Part of a small language model's weights.
Size: 16 layers, width 96, 6 heads of 32, MLP 256 SwiGLU, vocabulary 4096, 3.15M parameters.
Architecture: RMSNorm before each block, rotary positions, no biases in attention or MLP, untied embeddings.
Training: a variant of Adam for these matrices, 95M tokens.
Each number is 128 + 24 x the weight over the matrix's rms, rounded and kept within 0 to 255. Layers, rows and columns count from 0. Numbers have three digits each.

# gate: layer 4 MLP gate, 256x96, rms 0.112, rows 72-157, columns 48-95
# up: layer 4 MLP up, 256x96, rms 0.103, rows 72-157, columns 48-95
# down: layer 4 MLP down (transposed), 256x96, rms 0.1, rows 72-156, columns 48-95
gate72:101140154125101113140099134064165088131139121173117101075130102179123147138135117173102108126078109197117174131082167143126096188155096091150139
up72:147097175041120108099139125107156124149119135139102141151128115163165125116126124137113102143108135157106099141153129119121144101102114079093115
down72:112093168147144076134132145125180076148136105089154129153126149190113105154167126203138127117105164142190076124108133159149160147104144113139094
gate73:107139136097134148134129114141079136130135130114141179134143127110135122130119128141113185111173112161139136098112114132070116162115063111130093
up73:144128117166121140096121135110141116103100125139160076134127107123115172165133107111098104139084104110115128145095138103108129119161151163134158
down73:104125116100107168114098142168099144114144129120146131128136126129126190116117109112100151109102108121114158129089165123117122126147116131146122
gate74:117106118130133143154142144075113152148148121137150090115123151154127098130125142161144107087100174113125145118111168150189140150132090141178094
up74:132145123157134146131153148177126137135129144143155116109163131151142114123100134121141124144074122120121146155140127121138100192146131152159146
down74:117137149103112121154114149098096142107177127147115163128152171103186151105102128117112146122118121130172114093125128199105133113131120119138157
gate75:113137199144158123105171161108140106129136105095101090096134166140119107121164095132125078112122143133154155103135127177126082107157110146106123
up75:149105180166126134122131088134156135149129111118168120118144124094108088153147092146086121110132163137110145113137103107114097156160110201130123
down75:100135130099128144094124149123153138104170169086095170163095117131148135126141156129148131159122123127094135111118159135124156122141108110115103
gate76:161150120138171156120150164060124126149169094140148158095167063194154142141132113097068104122139114141141158085110151097132184122187074104162115
up76:095104141124071141134100126145118127130130145140102102124125188110117132167124158138147161106111141090113121176115104137102123125088145153119094
down76:124154099127118103129177132127083136129145122101140126128125094164122153125120124148133087103109160102116171146051144124100152136097111183121137
gate77:152107148117142121114111129103139087129128092148128117150156149152128112158098125102104123130136109144153147131104162137116161145116120145121110
up77:174078139133192135122121117116132130153123148139139121120158160152143122113135117131134106124162140178147128154132146136138139126118117129111120
down77:161107153156134142128099136112135070161145140158111122184114101131115116125091130082147129104127152138157086135167144141146109134129140126106101
gate78:123164127116110130130099172139092150145137125112144124108129165135157125136100114119162163109164143129182103112091131119130125151125132133110114
up78:093134119125153095130085112072155124115134159160098142155085109118175151126163127110126122158104121127113110158108137135114110090101052089138156
down78:154168119158158217120128122095127128117133134169121137115097124139125131125166159137094125100153099117185137124082167124120147093117056103134088
gate79:146143083150152127122147124124097125145113095175131143127166107128168136131118175102073162115127123190105113127086153115101102135110094104120083
up79:125146125172143096171137150152109160150101131150135129172140109090129096179155182116116127118134108122101118155139101157118100145087137111118138
down79:132145171129112046139114123153131128151121116120123145175134140108112149147141155133110148118114100161088122122166144120095156122154148126086134
gate80:138118097124143122110081094116161136150112142106137155132150146127166145130107086134110118127157120113161098146107162171124117095094095116132174
up80:093131123153147145126113143143121097138153156139173176124138137142084108115138130082155158080192128124167133117113128146116154170179135127130142
down80:120120128146119169160136119102140100125122127102169143123161140108194130127103084127111114170166164118161115107134133164162128108070131138144148
gate81:111164134133130154134159131121136110152173174151103138135153107160125134132141149121128128132152142121129125131132096165132162148158114116113086
up81:156125117157140161070114183133136113113094140143111135114130110121130103139100070144165152161116069102147137097150115131129162153177155143125138
down81:114139126103153155125205105142073159097112140165108119156118122109143118096111101111068145146156065082116140169155145131125140136148085123168110
gate82:158091163095166119105138157099148186148120082106096142128134097201115135062101083130094115147129096145115134101131143127120115117117076119162118
up82:103143139155153075136152137102132141124122082127105123103171164127066132127152137080109096130154152195126079144128137117143122150137065081081131
down82:163103086133115222127132093161139092164109119116134151071113163147173100121149202140123093127161188083117143149152101164126135141113148149138124
gate83:131128146102135128088151126102133084124088116118127164162129165097140155141118128133133087129142149093111144066093180165146115120111119116189167
up83:148127131070139117132103132165118105080125126094108143165099127199155112155146106111174132168121125121159135119103131127102164087119099082115132
down83:136173131117139098124161116079089109120116121156129124144138144127096140114150135137103122166117124157142106114160139153149137059135097116116089
gate84:115128117117155132166113079157158096102101160191108119111130109140130128154151146142172117095150105150116111118150170103106148147136111133145131
up84:108135126123146184120118120127143125140118156123148136079139090196124140112136108093111136115118064147150145164128143095143166126158147123133108
down84:116114129116141117106105070084144112091129119169127110118115128130142121137107143097179139106127131120122148134063140109157172127154147123151138
gate85:107106175093103135161085129134142144099113116135162122122101103094114111169142095161115113132111124125102144103154162109154126155136062124126148
up85:120118143118124139137153146121091157113133124099142111151152132116144130143130119141123110143095129102146129096150160114150145154165134151160171
down85:182142089180128149152122130165142149182126129137116142112138158131161149106098153134158146138161132134155122142104133108130098073158120113126107
gate86:137114165128113130115122128120108117077119136118114146110158134133116151135107151128142138112079094162126096083103129159141099119157144093134167
up86:133127135105166149114158121088135096126145124125071131150138095112152111086108132143118156132136108128119145156150115129094139102101098091130110
down86:101074122128144140085133130082163109144120110121121105158119145149162156114113109104083147151143094101090144111078145133113123119115090103133142
gate87:100119133131101106133117116123146174076097138165169177137125113130108143119172122151095073154123161141117134110102125117111145083118100119114124
up87:171101104099136136123130144116164139119154133114148152095108112120156185166119150126149127136151116158126100124113140123114176075117139084165106
down87:073120137138159219110121132125140165136126171131150100115139173111140094143130110168151110091120141108134112111178120165125117125142127126109131
gate88:143137145132106119142145110062152139131126102094144132119138102146148164118136108173110124119107100109173140051077170127101117155168101128155111
up88:103163104160082114161091120126123101109110089144110117151123157110131130132112138101148073100112163149100131161107112111142134123100109135107134
down88:141178132155139202103136130119124122133123098158132128132085130152113160096166123096100121120104167141172142107080137092106128154080136148108121
gate89:084086160048132138172107145108114135115155115121119146125093107146185117143155082168156109129120120167117153071087141139102142125126078144144082
up89:159100132141102131134093153150172130148101089155159103115151134128153112135133092120101139131122101155150094145106131131145124151146161125169152
down89:092160116080108156153125188148089093179139130126133129188106140141142135158101123155114115109108100174088169093106132117123120077114079108145094
gate90:131127103155166140142126165150142158148107145166157146081136143133100158098151122106115123138116161120125120126146128134067142120128120123117129
up90:140102149132149114143112126145126122122102092105127116144141127117136165115123146103086180095088153128135136130115119138130087125097121069118181
down90:160126124174103134136137106143127067134153110075152120147132103142131138143106114117148117150133151088128149137182153064119136150142140159119129
gate91:126142123172168135174145131153128113136142095107140137142117115144144186156094170122102171141144116155173175098102104139131119132130132125111128
up91:141126126143115120216128140150092101152161128148184116129130109128087138156141131120120112159159113119141175071109123155121076136113097122176144
down91:133151132174126137156089128142117084125164127122167153116140104134114129154146128098156115126158098139156145102149090095126090165125176105099130
gate92:112155096132109128126097118129154109084134158143102104090149092135112119155117118125136093098110098156121136136169173157157100124172137118173130
up92:164146103130106116163110119130123147107139148141121124132146128129072101175152113157152101124187109167129147128131151148109105131150119117118145
down92:096124141136129075137144130110106130118156095105137111141133159131118125100114113095129087151133116122126170127101124098121160164111139160127160
gate93:132130127092098102149164105105150120120170103134102148109121129154179151119102114128067112115123094125123166125128131149114086124158116095127090
up93:118145158118139157133127157115101142144109106132138100155165101106124143101139161139110169164145151109134096127144129110112134116123110107184142
down93:165150157113145173121145126119113140092088122147121112141121154140153150131113158117104158149110101132152106120112155144090092118117137112128130
gate94:111120133132107108113143133115151114146158091138148107097115130152134146154141129152088154096136107107127124139133162102112104133149164100173157
up94:138139132112149159155132143132111143097110147116121117164157082075120161112141149116130151162152147130105115109108107134114136117125110115126129
down94:139147124072084172122152138117063136105099162126121114105153142136121148145099120131116130112157127118101161110088167144108105093101134094146135
gate95:098114140164150168112118107126096105117078153134109111107137122101102186143147157143133124103117117104118146110111102119077140119176172130139141
up95:150127136136119165102093101176105168126165123087116136136159145155140142116099156119117103122172147099122099109146139073110151076141134129125149
down95:080105146070080074094149173140126147131115166145126117145123130133140101168121161121149153146119108122104137130121119160139111116124109132106115
gate96:112166127110102163137100135120179145126136125124103117108133174147107132149165101119120080072117112097152159106131131098167160155154117166076113
up96:100109117152098125125114138121109090200159144150107122124133109142116086130127141112110126105168163164125148117096088148114177103088168140129166
down96:078131129080092092147117118125141138127122141113112083126123149139159094129111094087096116175132061125092115070157138131123126158160122100127157
gate97:082101131152133148104130099118099169093118119145170138110129118111131133175101102131135105141090122126105118109108128111122077168175090106128172
up97:037095149150115155099146139112132147110147112102138159108090118109161103164086125135138109140093118102124095138125148102130133135148136132161138
down97:167172125150107132169152161122150167139167103101125155101132148126124099108118156104133156122157125138159093160120106142144110121140153127093104
gate98:099204135157133133145158100165094112154140146157111120116142147171159104120128102117133112117127167142139134113120107147114092144155110125134145
up98:100095128132104122151118101165092129130146135154169131138150152124103070130123106125145130149112157125085113163169135125148142110130105120190117
down98:092066109110138094145128167128114178118114096129128158147170124105135134147106154157111175163148099135093111130103103100095120144128098176084139
gate99:154105129111139135113127117096074094088155142146069086148137125115105140124158112102092138089085146128134094090074129106146135179136108094128130
up99:115145103135144128161151107121150114155141151132144122100133135147128137126160150122121110173174165153116132155153141137079139081157118126138138
down99:147116165090096163166136120129171094149140136147149121095140112142110164154129130133159120169161128169105117152100154143138136083128139142134145
gate100:129131128096135121126156198130112161134122143147101143101116116133116153141114130118143095117156098120066133092110092078123131141146153113160094
up100:123146144114127158155135088103141096104127136132128104121157128127164118116144179170119168156104174116132112120090201133121132141141162108090149
down100:149132150129122164125100164123133136172103130145145081131128070154142157113131108122125084121200131115131109118072147124112145123122161121154090
gate101:107124126141111172160122116139098138137090165117121115159163103094144125146083139111126143132133072110109142102104116127102142146145158091139181
up101:162169134101113100156120148146101103099120112154142082137140137174128080115134146107135132142125137104141106158160114169147138165142131116167101
down101:122103153113142162106091152109194104122127123141129154122117115163153110133165089155113136139129109107169146145126143145116140150148063172117117
gate102:111142160114111131128137132146151087128121102138115130122145143167109098151156119118110108121093116166139135134110168122159083177133123199153104
up102:156157076116135176096151133111123121133154165146144141105114141103154138106132156159146200164095124071120138134120102136153148125124166113095135
down102:113150139159110149161150121131105162081109132130124121144151171132119106101108098139136148134093101112145094123164138145122126140162126136139161
gate103:111122112081132132138138128132122129097108175120148132142128104127112110169103099152110116153103090100125115124133149145101112139132151115122131
up103:133101157121121112094123126148191143095112143125124150114129134130144073128134084122162117132091146084116136129127129153143141127125132142122100
down103:147122142200112112118139134128100143162119072142122112085120159122126133133109196121138155109143164149139130150123127121146172117099097118140144
gate104:108125127131120122152109162094191130142123070188135175099090107147135134142173175133099086123115167109103133171133126147130123144136113128129089
up104:076099137135110119129136106123153131100130082133169125140111105139152118087103122142142122105098122152119103165170131129152082172118107102132153
down104:100114135132146081099103111117134099095140129071132107118131133100140137144119118178115122131067117157097138153159099151142137167175135119140165
gate105:124120133106108127172118104146137145123092101139125089111120116130103146147118130134119103165114139119131162156143157128149100141108092135125156
up105:099102132161089170136089076115084117159137128137114168121132175136083091143129119121148146097148175147099134126119150133127131173134093146115124
down105:137130108138165130104117117157142111123121142114169125136099104137201157114134141126112143109126166123165160129108149157098156118113118107116107
gate106:140119143126152167135141130147144087173107093119096093117113134106128098099088126084135124073123130144115130140153163142132118114168126138125127
up106:113104158126090107128110102109145136110128099121119129100102151138149142131118167124137159154114108114079124148126113113153140128088139130169126
down106:143139135138111079131100113146149147094106126180130121137155144103104153126121129170109107130105080154081124123172116136115119159126157120111116
gate107:127160183099114119092140132121119128101134121156149108122118131157121134118139054108118121130109081132159166121123145137127094148182108093133128
up107:104125131138170106137132133109099148123102174121138100106102075166081096110116121153135139181120119075119149109109148163119108127171122126113144
down107:108097119106136005125133155124104141115109153155121080141100099159135108131138127118103126140132076078118131105143147134130142143151135125128106
gate108:106108119095138159116109142107147128142125122112141162089122153166141123116126088158107122135114093139154152116118155151162118123167101141109111
up108:164132120112132152159146133133094144133144138162183136144152130161118132114160148113068157133132146109132138138159146109120130140124098142120090
down108:161136125181187175159139099124155153115152116149135128142135177131157105133131144089138106116103148089148094109188119121127097142145150114137154
gate109:159170148088156105106126105094136119130154157114089148096090144111160135120139131131130130121119116133116136102110133103131138140109125117126141
up109:121121129112162136147102115105153098102107155124106132111110136114103127136120118106134137118101081123093106110127157091141155145130148144148155
down109:106134115077122094117113144138114155140108098129115114141149113080139134118128112119125103103138102093123115151172161141133131123124081159118130
gate110:102119143132114131134167123093107125164087130140139128133145099125091133087138090102153123081099136165141132126125134118094149159169122146125113
up110:158125142091112117179141143133113089126123114140112090128109137110122110135090143155118107143108173162069150092144170114142105160105132117161157
down110:170139117121141015122145150137125092107149129120134108118120088136088136173124156125103119152146157144132149116125153127140136133123080104087164
gate111:146132152073178116118113136088099151074178123097151150135122091141110148160160092133115125136127132149092111086106128121108089155117110131103134
up111:110142140133093129179146119081125114163126117151121100120151174137153122121092160152130145121122136094114130125102156110131124115159168106130156
down111:169146141142146170101130122148095155124126138093171167116135118108110126118122117153152141124159106134151152089058167104146154119126110099150126
gate112:088146131130097109072087098135121155117098124157139154111114157111120117162155092160084125136071137157135121141118104156151094143124124123138116
up112:113141081149120108130118128185149162134079163157134129132130156117116105155125144134109110134124139156147126139148086133128083126107113197107088
down112:124126118101162038117159159132098164164126128131105131099170122127128143122107157125091182157115103137091157131156143112112146121106112103142104
gate113:120141109103171151145124162149114113142135117138143149142118131114126123130112109106164138131144160149149129090104158149104140110125153125131155
up113:130171153120117127184119108152131138165161108117145127127136099173124137104162124131107121118158145158126124123136130134143105132100126121107138
down113:109133130112101149164110139148147115131128100121114131108100135099122126112069086115108136130099151115104133136174110117173132153145146125132150
gate114:083152073157128150156141132109124081111150125129122129138147132093109144135124103148110169138124159112129175117109136118108134127135133159114113
up114:168118099149138127125135131125148122103111165131181131095144125159115117149107096120106109127155123114124117161119152162139099126139119108089122
down114:176129111114104144146119135125152086136169116078109126125147116075172121106096123108102110138107142156140139118113124143118138132129117146136165
gate115:103118141130139127104126097113085140093088130124133128120132140101092094153138096140133108126121100128114138092156150122131102151117149141121160
up115:114096131132148134086111126115146116097103137098118138168097145117111087135184168095131114155135122161130136148133122127118151141073120142116127
down115:076140131149120163134136128114172098117139117119093159148144173127161098104121153108126153114097175127085075159137116136108125123104133125133127
gate116:114094129111140131094109142157143172084109118138138147105133143109109141144185144152081133081138114091074115091024112120142166129113149123143133
up116:151101085132089140081130139138133175102105101124108111144125138131166165128128113069096124106130116098108130128140122150123102137114107210085134
down116:109116136104118065144104123116139147115113128108139094114114149132139140123137124113144125154115129143146181123147112177125144127166111097125127
gate117:141110116093078158125182150107131134134135130133143101102131134162163145133090143144118109149121157134115100151115175085113116139135110174165105
up117:116100113140076112125155112150113139123126121115148090111135149147140112112100117140137099156143160106162105143148158107145093108132121163139142
down117:124110129174137069128071100147091151109106135131097141108144144072091110136164127121144139115147100126143154118174110164135131112116128093103134
gate118:124133141149101142134099137154157141045108124124137117135143138115158100126141153118160168150169101113097120103116111158138159161142068100167164
up118:083144121155152126180136122123105091175106147147149114144178115137144156130119151153130156104139142115165133124130072104113131098132155123096124
down118:115104131094148068090148112129111134112141131160103115163120135132080120111129137074106139130123118139090162167129165142079140162106094127138140
gate119:147130155148096138122121113149099126109103162133157126151123141108122125167145082127114128180117145148074132147155143116133109136130089116143136
up119:120124142108121144115086134129131131141135140125135129093090146102079111144080112134143125118162049099118170110153159154158126163119125122099140
down119:162154089167159204122177158092137141130112135141161094116118083130160136124130117148108136142125149109149100088100112135116138104147108110113087
gate120:108170111144114105130152141122130147142133136107165130138133098120117093158095165176083123126125146143110142120121119173135084153142096132125116
up120:142063145155150130133118134162140141140132129161134085145159113129119150112166118095134152169107076138104117109149148144110142122110135091079150
down120:121091132088106133132131171133088102142065128124133154177129114187107130119133094133097137107110124113091143136153134117133117102148134104168118
gate121:093128100125085135074150096134111130156125122132114128131144144174152156167127104112101187139113100118141130096109136101128150131149084108147119
up121:098131147096122130139083097096157122100129123127134128102128128108098099115153139156129076104143101109090164093140172160109086154123151124134159
down121:141131150116118109137082104117124115129124155138127113143155141127131155148134089104137104159121106129100200144153113164113147127141151113102121
gate122:145175134124118169149096103144147127136082158164163123112154112124139120156168123134156122127152152143099120133139157119144143168164105151160146
up122:116123126145099110170132130130160108161137161169121151138110137152134115139169134153161091125105152165115111127149124141143140121158140161151125
down122:152101142128127182102137160146127147125107097112131182125081128129127110095119144128137141151135100119178111149120121126150114132125107088134144
gate123:142188154097091112166109067091103127119138166144082147106145141132139115122154150157079154134154107136100143103133091160074082169114162167130111
up123:130075126073122124112109113114110145111113121090185130151083101106156123168126113138131110170115121097068111111139169117110132114107146074122137
down123:111146113112155056123148150130087122147190129151139160089172083145159139112075117186106182103167113162175157143101118139097135123097131140125100
gate124:138099135095140131100097145081120142097133132151141142115131140150103121136105109134124106098113147103148182086085122121113116157110134149155112
up124:115124118122117121151132107136158122108127139183160100124142106093115121141147135167101107114100160143104141158112137144114112112124115095153130
down124:144114115143140155111143125150104109155139114133158107102102142163111114146120131104139151131136122098163137154103151130118139132106089124108116
gate125:142131143135148122168134180122129123141128168167116106122137061140128142145100185152104080127103089119075131150139118114164116121141146127176099
up125:111120141113122138135131087122154156118151073104149170131125153136148152149164120133129105123182178155143144113089144163104101124123117128077144
down125:118152104111142162106110190145123145137105127130127079093143127159142092140156186124140097101100098097100125108115101101132126111118145138153149
gate126:113139140104098113114119121121121167147097120091118136114175115120117139153138118131119124137138145128110111096151178169121087126109097122136138
up126:154114147081133094107154132181094124093138116123117144119147117173145106120148124109123142120087122112142115109139153161114146080126133136092121
down126:128127124142127150137122108061144190143095138137170134144154150106136135103142102136132103157155132146115137118164109158152124096121120116149141
gate127:145144134128148142092085144124115107105099115127106154106118112168101126177131123089146130131150075166129121102131138143118160134159124134128114
up127:137181132151162132119110126154147100103065130151111152114096132139118115137133124106145089146142121125143107114154130149183154138153130150113096
down127:138153154139134111127111110157147107091113125139144144172121163104165089109123153115154087135106116129143085143150146137157121125129154152138148
gate128:117134173099112119125111124115098129096081151150098103149143105131131111093140113120133126124074118163108132116135135126097092122132083128151174
up128:137124140159136095136136118137121147138114170124104074150160137134138116076155129125149109144082141169147159149138106102125103104138119120126168
down128:139115078129095044133134109144140128130151123128137135132132138109080148138096160119118108137157114095123132138129102073159136121130148122130131
gate129:149115169135122139140103127121116150119120135119179125150126116142119149169142094178149132137149159094113155103103164129112086162102098122136130
up129:152127132129112117108153139132122157109161121108170084148108112129132126082110166149130157165168162154086121161140106141146138104098126134152118
down129:125105134090156111132098148115130099155125136116120160097135075115128125142133141136113149110115113164139124111102102164136166103120115109160113
gate130:169145131116122126110144162160144150131082110087120143137139102148126166117123092112104105133107120136108161135136115140143190073157087164116091
up130:123158176114163112128139112096125127121100169146117080142133140134122099106143128131130147109131143169122103129119164155135133155094136150125122
down130:152146124121091068124109087109086140105146101143131144141129165122162106152133142145163133134110120136125140122107088078153094179159139136154161
gate131:147119128109144112121163140123116141131138110138134125112156162149103143108137133144149135105151109114109143102128122122102138138140124135156143
up131:144127147127117137129093142134092108122160127115121124150149131122110158134124138106150133111161117152120125126105105114169148152124125127129109
down131:092110126116111110148132167114137157117104116143138126143109137109134106117145151166129129091160142124136129145121134131098139108110148132094136
gate132:125149116121146167115095135106144109169141130075126131135190116127149136167131102134107163106174117188164126085073109091156165107116148101147126
up132:170147115148140158183154116126077126131122141103152102108153109112119147087118137146088108109155121113135145123128117107121193157085125094101155
down132:158141144105138137177123110126094136103108166121129085137136136118130113081133145149095100164182150128160141141160138127121148137127146111127112
gate133:116122134120151096140146138137140126094131135131140085129104163171103112119131122125118087144106144171117180140129106130111110149140077132109126
up133:095126148151098123164155142132106134121168138136089135146123123151139105135179115141118082145138145138114136127122145155112124128144134100119120
down133:119111086121098066083125088141143143129122097116156151078168104114093153121129161123113130122123124112104136119135143133152134149095118151125146
gate134:147151164120115090130132124144126179145119153114097145156142099100128173151158118105089104129133150110091132123137141129123175158129142134133069
up134:133093135131168113137096133135114115090099115123079119111128148101109104152126159173136138124118141154108136157173145134158102124169097158181113
down134:116129129118125157140148158103138107133109141109163099122112136158090128102109152165096138124144176086156121137115129117125117097093116108131116
gate135:147096143108113157115110132125098106130132045077136123120108088140155124128124058104120133079125109139125166132133132142143122148099105139125131
up135:084131158179159139132162111113132094120158137151118126132179177135132167102129151159131149159086136151088107168148143142166182109112139158108136
down135:096118147153137073099108108131064151088152126142109094115141187141090172090143153116133156119094108116113154082122150143171123111077139130134129
gate136:103130130110099139124138131121192084124121122141102100135126128113127131123119120153103122127122120108148136133128094182142143115106171109116160
up136:124127130120121130122147123120108172139135143124127142067136107170218146081077139143087125107121091119166122191118108165126128113137121144103119
down136:110127141142074153141138143137142063170108134137081121199113124109109127139174120158143123165125143154103125117155125162093165104131134147127119
gate137:145128150094113140157145094139144085112135068119147135131136112121126149140135108125106126122124126160157141106126164084087100107103109101115093
up137:143151109142110136078104083121133149124139127101090203143119130124100117111115148142109129085151149152141079111133146150086124121122109166138148
down137:134090117138148103123108099136171120118140113108093106135164128082166120123116169171116138167101138145084158135167099135107096184114116144102118
gate138:141184125090109118137104129145149124109145105163087124130150183117125154099179111108140150150108160177140151112117142113146134159133125143132089
up138:095120118127121166094141066169121123189134129106115107081154131135108168136134132116178091120162145117123138112150127131086149094131174121135126
down138:119149174091128119115110098132136073171149152192087099160133129132106160107136121135096160156142105152139081114135114105121140155122115115155154
gate139:114102138118152083134094103078106131140182133159101151110170159164092111137070140125129164121117119164134135135076170133140149191115100120169137
up139:113157148103113145156117158104134123111133140132127119130115115099141134132177149115158142133103158114086105071097117142081133125156120143112147
down139:143147086117120125108106167139122133107124124104150146100071141159130114140110105119150084164178104148118139144118143080119146121123093125121156
gate140:105114144123172081104162143115144079078118117174138053116106103112108142145108091108113133156108129150079135122117098165131101115164097120161111
up140:109154086146165150142145172111134103118099149120087110138132176127131132142085129093128186096115120109125099158123121132108140129138164113159140
down140:163133144160155222146108085134129149151137113142098144124136130101149148125094129112131120136146148157141104119216150070133123149137099106112140
gate141:125113145123144126123154099111108143134098138156171143147141109114136120167165109130146131134183153081117169123128113162111130127135143119164160
up141:105103156168122142110140120103141097151089140131100145099123116095110094139144129132152111116134150150099126111136139107138133166119111176191136
down141:114151141190123167121145109130146098145131106106115160116114122138166135135079113100130149153129136101177116127110111102150127170110136117147145
gate142:149153154095125147103132137153144109119136117141123175148131107137169163134102120127130132143116119144128099109098157155094098133135137079100175
up142:122101107139125154107115123106106115100140107132148116118106185105090110129164141143076123061124124094115165138134102101146120147137129114118119
down142:127078140130139102135140124106114147095128119121160087076166150116132111154118115131129138095168136137138127130050140151089122135131148097136128
gate143:102107146105122124159110124069115152108133123116082143150153154119122133096139153119144112163095092176113132105113118141108104155157132103152140
up143:152129149133129165109115107164133065124139113162144123087126145155155136138118118154089176063098135115143138137145127146140127149126106098111126
down143:116122156117129116107117106129089140087138118143105078124096105119148138122133128141113121130121084171135139130079140127137104134147106087158141
gate144:071161160135126159140076151149128114118087098117143153111107137149132135163164126150131094108099130125147167116084118118126114109134152134140104
up144:126136123154145144088075074189124110133119138106141118127115159123130135127109092122149123116127133169144124157118124146109106159148108148113147
down144:130138148137104124088084095159147114104134147117126123131098115147135127150119104100161130111122134175123116165104124149101110127111101137126125
gate145:091113110134147108106094117088109159077130107113123154112123123114125123104137095111111116080128101122075120098101142089127121159116100112142166
up145:156161128121094132083153085098176122140116089113159135133133166095145050167132111134107135091120112149153133135130157124159135143117118101118120
down145:097125142141177164147107130103135132109156074124154142143145113146145138122126138178119106112125119152139102172070122110123120160095179126121119
gate146:136127111172129140145171120117132117106130115123073146098149163122122110106111134147137151075131136121151138114153145164130158128126114149138137
up146:145069149115151124114124116123164138147090098124134151143112166108129119127182075168154075135147159081135130108111109121165090096073106161110145
down146:144121115112104138102081103138129099142168154097178153141111073155104127093151112152089137105121136153129151103081106129120135118113137118136106
gate147:119111130150172167098131170124115083165127106124110106071158139163121135124148097166135113050118130116107154118155155145147156130120121158124115
up147:138095156138166120103119135100150130134118109114106135122089147138156120124129110148133108083105123101125145144154121156150153100106128186123102
down147:115142172153126067099109112100152133113158108154119183117072134137139155154142119150147149099121096129125089134139131121103145138103122110108124
gate148:140101141128136128108127098115117119147114107079114115110139113126117132136127175130154126082132149131145136106129106176133119092128116119150125
up148:120103139137133122128130117115117148129132135129142141116114130128151153117122164174131154121108072130116118136140095085112148113111151088147136
down148:146156126091106111122111124122132114135096109165141105098145121111098096133107126096113108124118139116119142125133121144136116171129147117111130
gate149:135115146105102126141129123135120137093129119143144106151126082123113149135156087141088115111112105134092126148125157095142154136131151114143132
up149:126143077147159120150133158095105103151115113116139115120127134132128096167116128112138141145143150134132157151099116154109116137097118110105132
down149:163178110089102182106124135123111121134122132104109108100126119150118108140132110114128111120073112111104120127122131165150127136152117109116167
gate150:148137139055136156158114166115146151155133097096116123151120118176171130110116102120095141104150086125127136085103180124082105141107130088127135
up150:129161082160194118114114100169049079082168156142142146160149154155072135119154152128097142139126103128144169158132104131134121149111173055080117
down150:083096143120139149138112086148103127055159127109106133167146155125105157099158098039099117108094141139110134133108139172136136094142170052142085
gate151:134165036107132115154162141104155101130127126134144107095091101145129108151085155147111130117167103146134112106137159172123116117153132095162137
up151:120092181140074139107150145150129127149168124124108135136175102108115131109138140149147099129126138150125171112153107089153129139092152105114101
down151:097121115101158115102168193152135134093165148146130136164151121111081115096125145095151121174110105141082124126083118122130159139113138115117125
gate152:109109143121109090140149118128142128115133174124100086095126109127114151167117117168114145106136086143112124128130075115127139110148150125137165
up152:117118122134063145120121098118125133149120080131128144120106176129113148141147107129129126141174172123149123115114124135145128149145128114128090
down152:124136110134139136124126156128144109073096150168149128133165121114122105154136170120136144148107081111144115135154123099115146140111137151108148
gate153:164116117129127161093111164155078139114167115121157150156162153116085156132142077169161128114126115094138133116140125116108148163077101114136131
up153:101101128119136110090117115123128156111142138117160132128123159086116123112126167099105142112176116079149184156168077101196178120129110134109156
down153:112136151130136142148172049133138074158116127118138126070120150134129118096143140106127157092161162117129157103159093136178110110143126138166138
gate154:106120151107097117125109120133155084084139118164134120111099145117080139152110125142128130099133125139140138124152127123154137129115129097140130
up154:137158075153125159147142133110126160175115150152133135097146118149182122090122157113100137092124107144155148148171118136126106117149121136158116
down154:151109106121102194171110122139185121122122099152157124108120106126124131129145140134143129121115138136155134137146139111147099169125162086119161
gate155:144153139160102123106143104139108133142149130147146143156136069101126130163145139118102159131133123117126144135113142150105132143073115112115133
up155:129101102143125101119143136114137141141137127143089100136120083151098115126094143091128131152147124109088096115163119128127078116157111104106135
down155:088084134095148043129147177113131129123111125128165128155118123151105151113120129145117098173098133146064133134139113131139135127169113111159099
gate156:108148114115105156109088165074116104131094152123138149097140104108102146160172129158116137094150118092129191086090118139130111158104133144120096
up156:148162124120134123124118097133161098143152149124120166087146112169077128123163091146115142131141108119150134108183125156170138116098144157088127
down156:139144137124108026127139104109154126110123144114129092097126149156116127132151104098122102152122130111126112123197142145113109100115114125121117
gate157:155128142109162106080100155078105136124096100128116043175163130150086175113119123131105117106115127165140157107088167088142090126154069083190157
up157:134154114124193123111141155139128135132186057111145143145142105151139120072127128098101122134107149123198166118134131125148145128067112144136094